python train.py --n_layer=8 --head_dim=32 --vocab_size=2048 --norm_place="pre" --attn_scale=0.22 --bias="all" --tie_embeddings=true --parallel_block=false --init_std_down=0.0 --lr_head=0.00954 --warmup_steps=135 --schedule="wsd" --final_lr_fraction=0.0
Each number is 128 + 24 x the weight over its row's rms, rounded and kept within 0 to 255. Layers, rows and columns count from 0. The size above them is the row's rms in percent of the matrix's.

# layer 5 MLP down (transposed), 384x128, rms 0.362, rows 207-233, columns 0-127
size [116  97 100 118 105 102  89 110  90 100  90  97 106 100  96  88 100  99  83 102  79  87  89 111  92  99 101]
[[ 89  88 121 140 149 118 121  69 154 189 156 108 120 145 105 139 166 109 106 158 104 108 108 144 121 131 109 121 110 155 124 115 125  98 114 114 119  91 127 152 180 122 121 157  90 164 156 130 116 125  90 135 103 174 121 115  97 118 146 127 120 111  91 140 159 110  96 137 124 135 132 123  99  82 127 118 138 126 124 115 126 153 126 126 137  95 161 137 130 127 178 149 146 102 101 153 121 121 116 143 147 181 149 151 115 165 106 133 157 102 189 153 165 158 111 136 152  87  98 134 131 130 155 125 113 150 120 104]
 [120 140 120 120 115 120 140 126 116 138 114 139 113  78 145 110  89  95 118  97 135  87 112 138  94 154 180 161 126 132 126 124 182 109 130 167 118 135 149 125 125 130 191  95 106 139 142 109 129 115  97 144 145 129  95 130 106 185 152 130 138 108 151 145 104 149  92 178 101 139 152 159 140 157 101 146 119  81 127 125 157 145 147  91 127 146 132 138 139 113 109  97 136 128 100 102 115 130 134 120  90 128 161 103 150 145 109 159 118 103  95 128 106 114 170 133 159 131 121 160 159 115 169 108 177  86 130 112]
 [165  69 159 117 133 177 119 118 129 119  90  95 147 119 161 149 125 122 138 160  82 158  80 118 153 110 118 147 129 100 122 112 123 158 133 155 100 105 129 122 128 129  94  68 142 111 166  92 135 107 120  75 104 103 166 116 101 120 137 113 109 138 107 125 114  91 139 107 141  94 157 133 136 112 145 135 122 109  78 136 125 133 119 135 144 113 120 129 141 120 152 128 139 113 145 138 181 150 171 173 132 157 142 156 126 192 127 128 128 153 169 126 148 131 135 116 169 141 127 166 137 118 117  86  99 132 133 124]
 [157 127  97  85 107 123 175 146 143 114 129 171 175 115 116 140 117 104 170 120 125 173 168 139 139 112 137 113 131 136  77 142 181 148 156  79 148  89 103 114 122 138  93  89 122 104 150 120 165 125 118 148 135 139 139 121 129  97  98 135 178 138 118 100 123 108  85 112 143 112 170 143 112 138 129 169 159 106 125 116 142 114 156 133 159 160  87 112 169 100 117 107 124  91 134 131 140 131  89 119 112 147 132 139 162 143 124 127 128 117 106 111  93 136  94 150 106  95 147 135 130 120 140 150 163 112 104 156]
 [153 139 126 135  85 117 128  91 166  77 126 144 109 137 172  57 153 132 108 121 117 100 156 127 131 104 134 120 120 143  86 136  96 119 136 174  95 111 139 175 127 142 141 145 135 124 133 137 118 154 148 129 137 141 118 139  91 107 111 107 127  85  99  78 114 116 113  96 170 110 129 187 177 156 178 108 160 139 164 121 143  91 116 119 123 144 108 123 171 121 122 120 132 143 127 117 142 148 130  93 134 159 106 150  96 108 126 152  93 152 155 119 110 103 137 118 153 153 104 161 133 111 145 106 143 154 137 120]
 [153 135 128 118  77 166 115 147 112 153  94 102 113 149 173 114  83 125 119 129 127 114 116 167  95 122 172  84 161 120 143 120 151 107 132 153 121 118 159  85 142 111 124 112 135 142 139 108  70 121 146 162 112 122 108 112 116 138 107 116 106 101 155 165 141 116 100 104  99 108 136 128 142 139 143 120 134 140 139 110 134 131 134 136 118 110 114 123 136 202 128 124 126 120 183 150 104 158 191 159 131 125 172 128 154 118 144 150 123 132 109 141 115 110  98 111 145 169 126 144 132  85  76 112 105 175 130 108]
 [142 128  98 160 124  98 140 162 165 101 114 163 166  96 132 123 139 143 125 163  87 151 121 142 150 165 147 120 155  91 130 149 141 103  89 157 144  95 118  99 120 122 129 104 134 125 155  86 142 123 182 116 103  91 146 133 122 111  83  80 122 159 111 129 137 147  81 123 114 153 146 147 128  93 100 127 114 136 100 168 156 173 125 117 115 122  92 136 177 113 170 144 111 131 104 144  97 164 151 149 128 137 139 115 141  98 132 146  77 104 116 151 116 102 101 131 122 119 144 130 159 107 118 143 147  85 147 142]
 [123  88 113  82 108  87 125 119 164 146 121 105 111 118 167 104 124 127 137 133 147 126 136 121  98 100 178 117 152 137 134 110 118 112 145 178  91 139 157 161 180 135 107 124 148 105 137 151 146 161 143  98 126  92 146 156 154 144 117 157 106 139 158 118  72 135 139 134 133 118 145 116 149 179 109 107 126 121 104 103 127 125 157 147 175  75 132 159 110  94 139  72 121 136 114 132  98  98  91 160 147 124 110 140 134 119 102 111 145 111 163 142 136 140 120 125 159 167  91 152 111 142 123  93 130 123 112 162]
 [128 130 134 147 149 151 114 181 138  60 159 124  77 107 130 137 127 102 106 118 118 151 149 149 168 111 120 128 116 125 131 122 117 102 137 122 129 120 147 132 124 152 148 110 145 140 119 168  83 111 103 124  91 138 153 154 171 100 113 118  98 140 163 121 115 160 194 136 150 142 132 104 108 165 103 144 103 157 127 136 129 135 169  76 148 122  90 132 114 142 101 124  77 146 143 142 161 104 143  97 134  83 152 135 120 134 100 142  99 149  94 105 125 113 102 117 118 120 149 133  99 131 180 127 102 115 164 158]
 [142 130  97 142 175 155 129 143  96 123 147 162 108 144 120 177 195 113 132 124 119 103 131 131 109 145  90  68 146 135 107 136 137 157 122 145 118 148 118 180 145 109 122 135 107 125 123 164  87 166 120 155 149 160 108 146 146  83 124 115  88 149 143 111 108  87 150 131 154  99 136  95 120 145 148 140 130 112 142 120 110  91 128 148 142 110 122 108 130 108 118  82 102 121 152 149 153 143 142 129 121 145 122  93  87 116 144 106 124 114  87  95 103 136 165 119 154 147 116  97 147 141 140 101 192 141 119 162]
 [ 66 160 194 116 143  63 145 123 106 149 160 150 145 122 123 128 136 127 107 123 138 135  88 120 147  94 125  99 145 136 150 154 126 113 125 104 198  81 122 128 127 113  88 114  91 115 122 123 136 135 107 112 124 118 103 152 123 145 145 160 122 169 141 116 107 132 101 110 174 167 113  98 149  91 140  95 155 133 163 140 134  99 147 119 122 147 114 109 104 152 149 149 161  77 126 101 135 119 129 117 122 151 141 143  88 138 131 130 125 104 147 120 177 125 148 123 134 132 118 161 128 124 180 154 125 104 115  90]
 [138 149 127 183 145 139  67 117 113  92 128 131 123 134  85 146 135 109 117 154 141 157 142 152 113 123 112 134 154 177 138  88 145 135 144 147 139 140 131 133 116 113 126 143 128 129 118 122  92 132 119 117 141  94  71 101 101 129 170 144 111  97 125 166 105 133 103 131 146 150  60 128 109 154  96 128 149 108 103 150 153 126 146 120 109 104 121 157 138 110 149 130 131 209 112 109 120 137  79 119 141 165 143  74 173 109 119 107 153 138 139 146  86 102 129 115 163 114 118 116 148 143 138 117 145 162 131 133]
 [107 166 165 119 125 130 140 185 146 101 117 113 132 138 134 118 124 115 103 109 126 115 198 129 149 124 117 106 114 179 137 105 108 101 129 135 134 130 146  98 140 105 136 108 155 142 109 148  75 151  89  92 105 117  98 174 156 123 134 140 100 143 138 117 130 137 187 127 161 126 133 106 116 161 128 138 137 152 120 104 116 124 135 113 143 128 109  94 102 129 139 144 103 135 167 153 130  95 174 111 124 110 134 136 117 111  82 152  79 119  93 126 119 155 105 111 149 115 159 122  83 150 200 118 140 113 163 136]
 [ 89 121 112 111 140  98 162 112 173 165  84 145 159 134 124 134  68 170 130  99 147 175 177 134 167 104 136 129 136 119  86  93 131 141  82  89 117 123 141 146 120 114 115 103 131 123  99 154 123  92 113 100 104  96 120 149 126  79 129 133 141 144  84 146 127 134 121 151 101 121  82 130  99 110 127 125 143 149 115 130 126 115 116 135  93 117 129 155 138 133 156 129 122 162  97 134 133 189 164 149 107 162 141 145 155 103 139 164 135 141 153 130 123 124 122 111 157 127 139  93  95 133 125 145 168 154 136 154]
 [ 83 130 136 104 113  98 104 132 168  93 154 168 125 113 128  91 121 168 113 156 104 120 122 117 133 161 128 168 167 144 195 174  70 128 167 168 115 148 127 132 136 118 107 169 126 132 131 126 140 115 125  94 121 140 138 122  84 106  92 112 124 132  74 121 104 140 134 141 160 154 133 114 143 112 161 106 146 163 130 143 117 141 140 128 100 140 145 112 112 138 154 127 133 145 118 109 114 103 167 144 125  81 126 119 106 138  73 112 148 113 109  89  98 142 150 128 124  94 118 169 125 124 107 147 150 140 103 168]
 [140 128 120 181 114 125 108 165 126 122 125 150 105  92 141 107 114 185  99 152 106 120 139 127 132 161 134 105 129 139 144 159 101  82 150 115 183 136 167 116 108  68 142 131 129 106  97 120 142 146 113  72 147 125 134 131 136 156 124 140 118 116 127 155 131 154 101 165 142  96 128  77 121 163 125 113 104 127 116 165  92 141 138 123 121 128 115 103 139 119 136 150  72 149 129 160 147 119 120 124 173 158 130 102 126 114 130 150 102 172  68 155 139 132 136 113 117 119 115 122  91 114 171 138 116 100 122 173]
 [134 118 113  95  99 123 148 114 129 116 163 101 148  82 131 147 160 127 157 125 159 162  71 108 152  96 135 131 120 118 147 141 151 121 126 128  90 129 108 107 162 111 134 139  75  97 113 158 150 109 161 164  96  93 139 134 162 126 118 122 172 134 128 126 136 139 119 156 117 155 122 112 116  97 121 113  83 136 130 130 101 152 147  96 135 129 127 113 167 105 169  79 107 120 112 149 137 181 115 110 142 108 146 146 162  84 112 147 153 116 116 183 117 139  74 105 146 139 154 125 155 118 158 171 136 128  98 118]
 [142 137 130 105 145 138 140 142 128 147 153 157  89 123  99  96 176 117  82 129 155 122 144 100 136 123 127 114 115 114 125 127 119  90 134  81 159 144 128 150 158 154  96 148 188 139 107 162  83 130 158  75 116 154 114 131 141  75 155 101 114 143 101 144 148 180 139 129 119 159 130 172 118  88 137 144 105 133 167 140 129 134 120 153 161 138  93 127 116 117 154 144 117 113 154 118 132 141 125  56 129 146 139 140 143 118  99 112 138  86 136 115  81 113 110 145 138 156  91 103 115 132 104 122 123 147 155 111]
 [196 120  83 125 172 145 116  83  91 130 143 123 114 161 137 119 105 134 141  80 198 133 111 113 116 130 159  98 142 102 175 153 123  95 157 117  95 124 135 125 130 150 147 140 115 124 161 107  92 129 129 145 128 139 154 122 123 118 140 147  83 110 108 113 117 124 102 122 103 124 113 124 125 131 121 166 155 145 143 144 158 116 106 117 156 125  94 143 107 134 154 155 108 104  94 142 141 127  92  93 149 117 138 164 152 146 138  74 116 110 100 152 132 142 181 117 122 146 143 120 119  83 131 114 188 140 131 130]
 [122 131 146 107  96 120 108 138  98 150 159  90 106 139 105  90 158 159 117 149  74 107  98 126 121 127 160 127 127 160 135 110 113 100 128 129 127  69 108 147 126  96 131 139  71 121 147 108  56 171 146 117 114 169 121 117 137 126 130 180 117 114 164 152 144 121 137 129 117 138 131 154 134 116 131 125 126 132  74 132 128 106 105 179 144 142 107 117 106 155 119 130 136 123 148 164 114 128 152 129 134 136 132 169 113 141 158 107 114  97 153 159 161 148 131 152 114 158 126 106 155 125 101 120 151  95 190  95]
 [ 84 105 143 150 116 160 144 160 110 120 117 114 126 128 105 126 109  97 125 142 112 166 118 115 135 133 116 111 121 165 124  91  99 142 101 114 117 122 153 108 109 131 107 119 136 128 128  85 155 130  76  90 112 112 123 151 118 169 136 124 174 129 175 157 138  99 117  88 113 155 103 146  97 136 172 121 157 176 136 156 107 120 137 137 111 141 118  94 124 120 161 149  98 143 163 136 122 118  95 174  80 103 142 162 148 101 146 126 160  92 138 121 171 135 124 164 123 137 116  86 111 148 162 156  80 147 145 157]
 [134 110 132 134 103 101  62 115 142 107 150  96 151 172 119 132  83 118 158 159 149 139 122 139 133 108 175 109  87 146 124 135 140 119 130 125 104 118 139  94 111 160 152 152 129 105 118 162 119 139 115 128  87 140 129 140 114  92 128 135 151 112 114 108 141 166 112 132 127 111 183 123 114 162 146 118 175 100 131 146 101 113 141 139 102 119 115 179 135 150 121 112 120  95 159 151 121 118 121 131 123 153 136  90 134 128 135 149 130 161 120 142 177 107 138  92 110  90 145 181 109 163  72 165 130  91  86 138]
 [132 144 132 144  87 129 180  94 127 114 120 115 161 131 135 141 131  99  90  88 106 107 107 170  95 119 130 118 119 153 166 127 110 130 113 105 113 176 124 131 167 138 127 144 130 124 142 103  83 177 131 158 172 152 134 132 128 120 142 135 112 128 156  99 133 156 132 121 130 154 181 137 128 158 134  65 120 143  93 115 155 123 107  71 150 185  99 146 140 138 108 147 132 122 100 133 133 136 123  98 116 127  84 162  97 130 107 110 144 159 101 114 142 132 141  96  91 148 140 111 155 155 130 158 102 122 102  97]
 [137 113 122 143 137 114  93 117  89 132 126 120 137 105  74 164 111 146 160 154 155 154 138 137 154 134 147 151 127 159 106 124 126 171  94 137 140 111 111 134 116 131 128  90 133  84 169 112 129 137 157 123  97 106 101 168 103 110 147 144 101 164 141 118 148 155 139 147 153 129 100  92 141  98 122 109 130 109 138 116 143 107 135 163 156 135  92 161 132 117 115 109  80 136 109 116 115 122 133 143  89 129 147 120 115 134 175 132 124 205 112 130 136 141 164 173  99 136 121 142  95 148 126  96 109  60 104 166]
 [ 88 108 127 117 122 145 193 121 132 129  81 135 131 119 150 112 122 111  95 111 161 150 207 127 135 148 122 142 180 137 155 104 132 156 103  96 145 134 142 115 139  89  94 101 123 142 151 161  75 144 134 112 122  80 114 123 120 129 152 127 125 115 155 134 144 112 154 140 162 154 105  91 128 149 144 119 108 140 135 124 126 163  85 149 122 101 138  77 110  84 158 132 143 169 118 134 114 160 141 151 146 117 118 111 125 126  98 109 111 111 133  89 121 143 131 149  94 140 120 172 101 100 155 156 161 121 129 153]
 [109 122 106 105 138 137 116  66 128 167 138 166 148 148  96 148 164 115  99 111 135 156 201 156 118 122 184 113 112 138 118 127 111 114  91 140 114 147 167 106  88 139 134 152 126 133 118 109  96 131 132 124 122 134  97  97 129 134 136 144 153  96 105 124 186 121 161 141 126 193 107 130 178 136 133 133 115 119  76  92 132 143 120 135 150 153 173  98 135 156 122 100 122 109 152 105 126  96 110 132 136 117  87 116 114  94 145 118 140 147 126 137 161 152  99 122 109 133 175 118 133 116 125 151 138 114  97 118]
 [144 197 118 133  89 146 145 122 104  96 110 163 135 153  94 103 139 144 156  93 109 115 140 110  98 153 119 132 152 168 145 203 136 123 161 110 120  89 148 108 158 131 164 115 119 143 129 117 161 144 160 117 147 117 121 124 103 138 110 132 169 124 142 172  83 124 131 110  96 124  77 115 120 151 130 146 125 114 139 132 122  91 101  92 120 147 119 106 104 133 130 110 134 123 145 124 104 159 145 175 101  97 157 126 152  99 161 155 110 142 143  91 123 118 128 124  99 144 131 158 120 107 109 164 100 138  74 134]]
# layer 5 MLP up, 384x128, rms 0.285, rows 208-234, columns 0-127
size [ 94  95 105 111 100  95 102 112 103 101  97 136 108 103  94  95  99  93 102  88  91  92 106  97  97 104 102]
[[140 108 164 128 107 129 146  91 118 164  99 132 117 157 133 130 175 115 160 112 105  95 153 151 148 110 117 126 141 131 106 137 134 163 141  89 125 122 143 164 151 138  76 147 122 123 105 127  69 120 135 101  91 115 123 132 131 150 142 107  98 140 131 145 146 166 134  61 105 115 108  79 129 108 131  87 123 149  81  90  86 133  99 125 120  97 148 142 167 170 155 123 109 119 147 126 112 121 173 159 132 107 122 131 110 131 119 102  94 134 154 156 134 115 160 132 136 151 159 134  85 127  73 136 112 119 106 128]
 [149 114 126 134  87 104  85 131 121 132 110 146 115 106  71 126 102  94 119 115 114  97 113 117 115 101 119 129 136 103 152 172 111 107 137 130 153 125 130 112 143 165 156 102 166 125 163 180 150 134  95 138 136 111 173 182 134 102 153 121 121 141 104 121 176 147 124 154 105 125 126 152 117 139 137 148 159 149 162 123 165 127 137 119 106 106  84 132  96 120 152 120 122 130  97 133  86 106 167 156 101 117 100  81 175 129 138  62 123 104 139 138 143  91 145 101 135 125 132 112 100 137 137 144 119  88 144 121]
 [ 83 119 122 127 162 112 146 116 124 125 127 142  91 142 160 145 152 133 119 118 160 137 108 139  89 117 155 101 187 144 139 136 151  58  99 153 146  98 144 106 100 140 154 159  77 135  98 144 131 133 123 129  85 169  94 114 139 171 143 108 148 119 116 124 127 120 119 114 108 133 104 162  92 101 113 120 113 124  98 136 116 116 169 143  99 149 167 114 123  89 123 142 117 104 104 157 162 160  85 153 170 122 149 150 143  82 146 108 147 157 127 136 146 100 116 104 146 171 132 132 147 141 135 135 122  93  97 138]
 [134  90 161 138  98 105 137 114 180 170 120 115 104 167 111 146  79 121 119 137 150 111 109 138  93 108 173 139 143 113 150 125 130 111 145 137 130 140 140 127 123 154 163 178 135 127 116 136 141 107 121 136  82 143 151  82 123 106 155 137  96 127 117 148 122 108  85 101 127 136 102 131 116 140 157  83 130 140 180 168 148 131  99 125 135 133 115 144 145 111 134 128 149  92 144 113 132 132 142 116 133 150 139  77 118 125  82 117 174 164 165 116 131 151 106  72 136 123 183 158 124 171 128 159  98 130 139 108]
 [138 124 130 123 148  59 136 126 136 142 132 127 113 135 169 154 139 124 114 103  55 128 105 131 134 136 160 144 120 125 102  95 155 124  97 180  74 140 108 119 143 112 155 151  98  98 129 143  95 127 102 161 132 114  95 141 147 142  86  86 162 173 109 117 130 112 157 143 124 142 149 127  80 103 146 154 137 109 116 156 104 139 103 152 104 172  94 132 120 170 110  86 131 146 127 165 159 113 141 103  97 135 132 164 101 137 137 109 106 126 155 114 134 159 150 142 113 128 109  87 158 119 112 134 106 108 129 124]
 [119 100 114 154 122 173 130  90 124 105 133  72 131 133 110 142  56 101 140 156 100 120 138 127 125 134 128 152 136 126 132  72 134 147  90 132 153 141  88 141 137 117 116 166 131 158 127 154 124  87 143  95 104 114 113 115 100  84 147 133  88 125 114 145 126 117 119 122 158  98 113 134 184 120 146  83 119 110 142 111  93 143 145 143 102 107 143 126 140 176 153 115 195 186 125 142 156 143 123 111 116  88 137 121 148  88  87 102 139 111 146 114 138 119 123 141 124 118 125 143 147 114  92 121 119 129 117 103]
 [145  80 123 115 156 117  80  76 136 147 128 131 158 134 132  96 114 123 171 114 140 140 142 111 120 130  97  88 152  88 113 130 136 124  97 118 154 122 101 146 115 102 112 152  96 129 172 130 145 130 138 150 136 106 174 143 157 147 153 142 148 123 129 176 171 141 149  75 101 109 139 113 109 161 144 117 116 102  94 105 113 140 109 196 121 134 139 122 131 145 141 136 167 134  96 145 106 104 134 150  94 120 160 118 133  93 145 113 122 124 109  99 106  80 158 104 156  98 109 123  90 133 116 125 146  94  93 159]
 [147 135  91 115 160 149 158 108 120 105 140 168 123 136 112 123 135 124 155 129 147 135 142 146 148 118 162 143 167 123 163 114  87 105 101  93 132  95 165 170 110 124 142 128 143 123 152 138 134 103 111 172 131 163 134  95 152 119 112 161 117 146 146 160 154 137 129 128 121 142 114 147 111 150  96 104 127 157 120 139 132 134 146 165 103 165  99 170 130 155  90 120 128 226 185 140 137 164 148 148 159 117 123 130 144 127 102 123 116  79 107 171 133 126 104 135 144 163 148 109 125 136 103 119  96 135 125 152]
 [125  89  70 137 116  92 140 127 128 135 149 149 125 101 133 159 113 146 128 112 178 179 118 116  66 130 139  54 148 151 116 108 169 100 116 149 166 130 103 137 105 148 135 123 144  72 138 110 123  78 140 113 145 126 138 137 127 157 135 135 117 145 154 119  92 115 125 116 143 130 146 160  97  84 131 142  94 132 124 161 134 134 116 133 133 169 141 152 118 152 116 127 177 107 118 106 116 127 150 155 160 140  95 154 141 129 141 113 117 127 157 133 191 148 111 165 151 147 115 112 102 112 160 115 110 156 127 129]
 [147 152 138  89 132 137 156 134 156 130 129  93 121 146 141  94 201 159 158 117 119 131 151 158 119 135 111 122 106 121  95 133 160 180  99 105 117 133  98 130 151 107 127 136 112 147 100 136 146 118 119 169 116 144 111  77  98 165 122 136 103 108 126 165 172 134  94 137 132 134 131 145 148  95 117 120 159  94 149 142  93  68 104 139 103 106 155 106 133 154  77 100 179 132 131 165 123 144 124  94 120 131  90 153  92 120 139 123 116  99 141 118 148 124 136 119 103 107 145 115 100 150  85 138 133 121 110 101]
 [142 135 130  99 140 122 110 108 144 142 133 130 108 102 114 161 127 142 106 139 160 132 164  88 162 139 115 151 109 144  90  97 156  73 113 171 147 164 153 138 133 192 161 151 112 110 151 125  90 111 140 136 127 138 112  95 139 120 112 177 133  64  75 123 127 107  83  97 132 167 110 101 132 109 153 143 117 171 143 129 134 138 115 163 115  87 127 164 119 124 126 106 144 109 129 135 120 103 140 139 190  96  80 124 151 111 100  99 106 146 141 133 149 107 135 110 124 127 133 122 116 140 113 138  94 153 119 122]
 [131 133 124 132  52 144 112 157 116 147 120 123 140 103 165 159 130 135 135 125 130 125 213 148 139 134 148 153 141 117 118 109  96 125 121 127 126 135 154  78 147 118 185 159 172 156 127 142 146 167  92 110 141  98 108 162 104 141 110 117  98 140 131 151 110 103 120 110 141  99 129 157 122 118 147 116 169 131 130 105 117 134 141 141 127 114 140 123 113 130 141 160 123 160 122 136 152 137 128 144 129 139 129 116 164 132 128 115 154 126 135 127 148 195 107 144 196 125 141 155  49 121 140 117 131 126 169 130]
 [178  79 146 100 169 128 155 124 110 145 106 113 171 150 129 173 101 176 151 166 144 136 103 100 177 119 166 117 127 109 116 128 155 133 104 130 128 163 138 132 125 141 114 140 147 116  86 118 186 110 128 173 153 103 130 132 121 166 109 138 120 118 113 121 151 130 101 135 111 113 121 145 112 130 124 113 108 135 121 126 126 129 107 105 118 116 222 138 140 101 130 150 117 110 123 102 113 138  93 156 153  95 133 127  97 166 139 104 104 164  99 153 124  98 139 151 144 134 166  89 108 131 125 119 141 148  99 139]
 [139 161 152 109 150 106 106 113 108 131  75 126 119 100 124 151 165 140 136  99 135 142 137 135 124  79 109 131 107 104 115 125 191 128  89 139 151 143 174 111 125 182  94 120 143 165 104 150 123 116  80 127 147 144  81 105 120 167 154 111 133 125 150 167 161 126 162 108 112 140 101 121 134 148  58 127  95 150 146 149 148 122  72 147 127 124 133  99 144 123  88 144 155 108 161 127 123 124 137 127 115 134 128 143  89 131 165 109 107  78 130 133 132 138 125 146 158 145 151 134 127 164 108 128 116 156 143 135]
 [129 135 133 101 120 136 126 128 134 100 135 142 144 146 122 142 164 136 112 113 144 161 110 162 124 103 105 136 140 111 123 118  95 142 116 108 125 164  96 156 130 154  91 137 123 161 139 132 127 120 143 152 141 105 122 128 106 154  83 119 140 140 123  92 115 137 139 106 133 132 117 160 121 161 100 114 147  28 133 125 126 151 112 125 109 134 139 159  93 138 153  73 169 124 123  98 115 136 131 127 112 129 118  87 151 150 134 123 142 134  93 157 126  66  72 143 155 179 147 149 136  85  84 140 131 191 145 126]
 [ 98 117 153  68 148 125 100 168 132 112  70 144 162 116 129  98 133 151 133 156 100 158 149 148 137 175 176 116 141  96 119  95 125 146 109 141 102 135 107 141 108  97 130 135 133  67 121 156 150 119 115 142 111 172 110 166 143 152 124  88 137 164 103 106 161 122 170 118 135  96 121 116 144  94 114 121 111 104 148 101  79 110 150 142 104 115 127 153 137 120 127  90 130 119  90 125 157 127 113 136 191 112 131 123 170 115 127 159 151 123 135 110  82 128 143 136 122 109 128 139 144 151 103 121 126 102 111 116]
 [101 101 116 127 126 121  96 159 157 169 105 118 148 118 100 182 100 119 147 127 126 133 129 112  74 155 135 119 134 148 137 118 111 124 170 167 158 132  87 106 140 157 159 132 108 144 113 111 129 120 110 123 145 198 136 145 135 133 108 150 166 151 124 128 106 153  87 116 133 128 127 121 120 159 109  96 172 109 107 125  94 140 114  62  59 111 120 135 118 115 109 135 157  99 123 166 155 151 129 125 125 106 161 125 142 102 141 138 188 132 118 100 173 118 120 131 143 134 134 155 110  81 107 134 111 121 125 133]
 [ 95 102 165 152 115 118 138 106 128 163 105 130 126 100 125 142 112 179 121 167  99 132 140 138  97  93 144 121 106 142  95  98 115 115 109 151 185 147 143 162 123 133 142  93 112 141 116 123 120  84 119 162 119 157 122 106 154 105 126 106 133 117 114 178 115 128 123  88 133 111 145 154 123 150  88 153 106 144 179 148 100 132 124 146 132 139  96  51 104 134 108 140 129 122 158 115 134 127 129 131 134 111  69 102  81 102 104 123 182 124 109 168 133 117 125  80 143  92 113 147 119 134 104 135 118 135 136 133]
 [147 125 106 125  99 132  93 119 148 166 153  90  96 136 113 150  77 119 143 150 112 147 127 129 132 123 130 142 135 140 109  86 116 131 122 133 137 135 105 149 141 106  93 141 112 122 134 147  86 105 124 108 140 131 149 143 114 105 110 101 149 128 126 119 129  72 116 101 145 114 134 177  96 109 150 151 141 137  97 142 135 121 142 174 145 138 138 117 201 142  93 148 118 148 142 137 135 133 128 171 127 123 114 151  55 113  83 109 164  99 112 128 105 132 178 103 163 150  99  86 120 131  93  98 106  79 162 128]
 [160  98  89 122 145 128 101 102  86 152  75 146 156 158 100  91 154 160 135 117 140 106 142 159  75 112  77 115 140 125 133 109 177 111 123 103 124 106 140 125 167 111 184 111 161 152 109 105 163 112 117 148  76 133  91  94 116 124 140 144  85 125  90 142  81 133 130 123 112 152 149 100 162 104 146 121 146 126 152 108  96 131 106 133 104 122 146 154 119 108 147 110 115 146 112  96 165 120  95 124 114 134 114  84 155 129 148 121 127 121 146 129 108  94 104 108 111 112 127 145 157 144 108 148 130 116 118 110]
 [158 105 123 108 102 127 116 132 115 108 156 125 159 139 130 140 111 120 172  92 124 152 133 102 101 107 161 128 131  68 102 140 140 125 114 158 155 135 142 129 112 150  97  92 160 153 128 128 135 117  97 132  88 146  76 112 155 149 139 155 139 143 123 153 155 121 143 108 133 155 181  89 114 154 129 150  82 131 132 150 143 152 138 129 152  79 108 132 149 138 105 118 110 100 126 129 105 151 108 144 131 177 177 139  99 123 117  81 108 109  94 157 125 165 113 109 131 123 160 139 107  87 123  73 148 166 116  95]
 [146  94 137  93 155 132 115  89 109  99 119 172 131 107 126 123 164 113 138 143 113 152 161 151  96 110 144 132 112 139 143 115 181 124  93 115 140 115 148 100 102 161 136 135 126 135 107 119 139  96 112  97  98 123 110 153 147 133  99  84 145 136 109 139 130 158 137 102 102 124  92  98 100 115 139 142 105 131 124 126 144 168 126 149 138 108 188 102 142 196 148 126 125  95 170 158 135 102 108 108 124  96 152 153 147  52 120 116 109 111 142 116  85 111 128 132 141 139 150  98 107 141 138  88 139 160 102 139]
 [123 117 140 145 154 124 101 177 136 115 149  84 120 166 128 104 153 125 131  96 142 157 104 169 155 125  91 133 173 149  94 112 134 140 126 162 113  94 119 129 113 108 108 136 104 126 115 123 157 145 116 128 100  95 135 128 169 114 109 119 100 106 158  76 131  90 113 112 162  96  89 139 133 122 160  96 169 159 125 143 123 118 113 102 119 140 147 103 160 111  68 105 159 115 120 153 122 103 117  80 125 114 120 110 122 161  98 148 149 116  97 132 125  99 167 118 123 155 148 132  87 169  96 154 163 127 154 122]
 [118 135 110 178 118 121 127 103 134 116 153  96 141 100 114 120 168 139 124  70 113 127  73 181 122 136 128 135 155 117  98 156 146 131 147 135 141 168 100 137 158 154 100 137 105 109 139 140 135  83 128 175 133 161 141 120 160 121 116  90 166 118 118  86 126 139 132 142  75 101 132 102 133 107  99 131 124 154 145 154 170  98 148  92 125 189 144 169 122 149 120 119 145 108 156 135 142 114 149 139 147 126  90 143 146 119 154  80 149 155 165 136 165 135 142 147 161 133 118 117 139 140 150 132 102 129 147 100]
 [128 118 145 130 152 134 107 164 141 133 141 165  95 132 126 116 128 112 142 151 116  78  98 156 153 118 108 114 119 107 133  88 170 142 130 110 107 133 108  90 131 171 122  90 163 146 162 124 125  70 179 109 110 147 104 150 114 109 123 114  65 119 124 141 110 161 129  90 173 139 106  98 132 145 108 153 152 123 176 107 115 136 131 143  91 116 138 136 131 107 177 153 138 102  93 167 163 138 151 137 127  71 129 152  98 132 123  99 127 134 116 117 168 106 149 135 162 113 110 162 137 148 136 107 111 143 151 113]
 [122 117 131 165 130 140 141 143 147 115 119 141 119 111 128 106 152 134 108 113 106 100 119 185 128 147 148 123 117 100 137 137 119 100 104 119 155 144 117 131 194 154 136 166 136 121 168 120 144 166 157 132 101 142 117 116 106 149 119 144  89  58 115 146 134 146 122 140 122 122 140 142 114  81 112 125 145 129  78 113 132 106  72 102 102 149 123 139 119 112 122 131 121 126  95 128 101  95 154 121 102  96 139 150 153 116 142  76 156 119 140 118 182  88 147 101  82 166 187 107 115 125 104 170 120 130 142 114]
 [114 120 148 123 119 132 151  78 140 170 141 142 126 119 113 114  80  96 168 127 136  83 136 102 127 124 118 148 115 103 133 100 117 123 155 118 145 162 154 136 114 124  91 138 107 136 112  77 100 148 175 138 109 146 104 135 117 115 124 156 156 118 104 156 150 102 132  81  80 111 124 131  72 104 112 151 114 167 131 117 152 114 124 118 157 173 126 125 171 129 148 143 145 121 131 118 145 157 101 142 133 133 125 126 121 142 132  92 142 102 105 153 124 177 163 129 188 136 135  87  99  88 114 173 166 107 123 105]]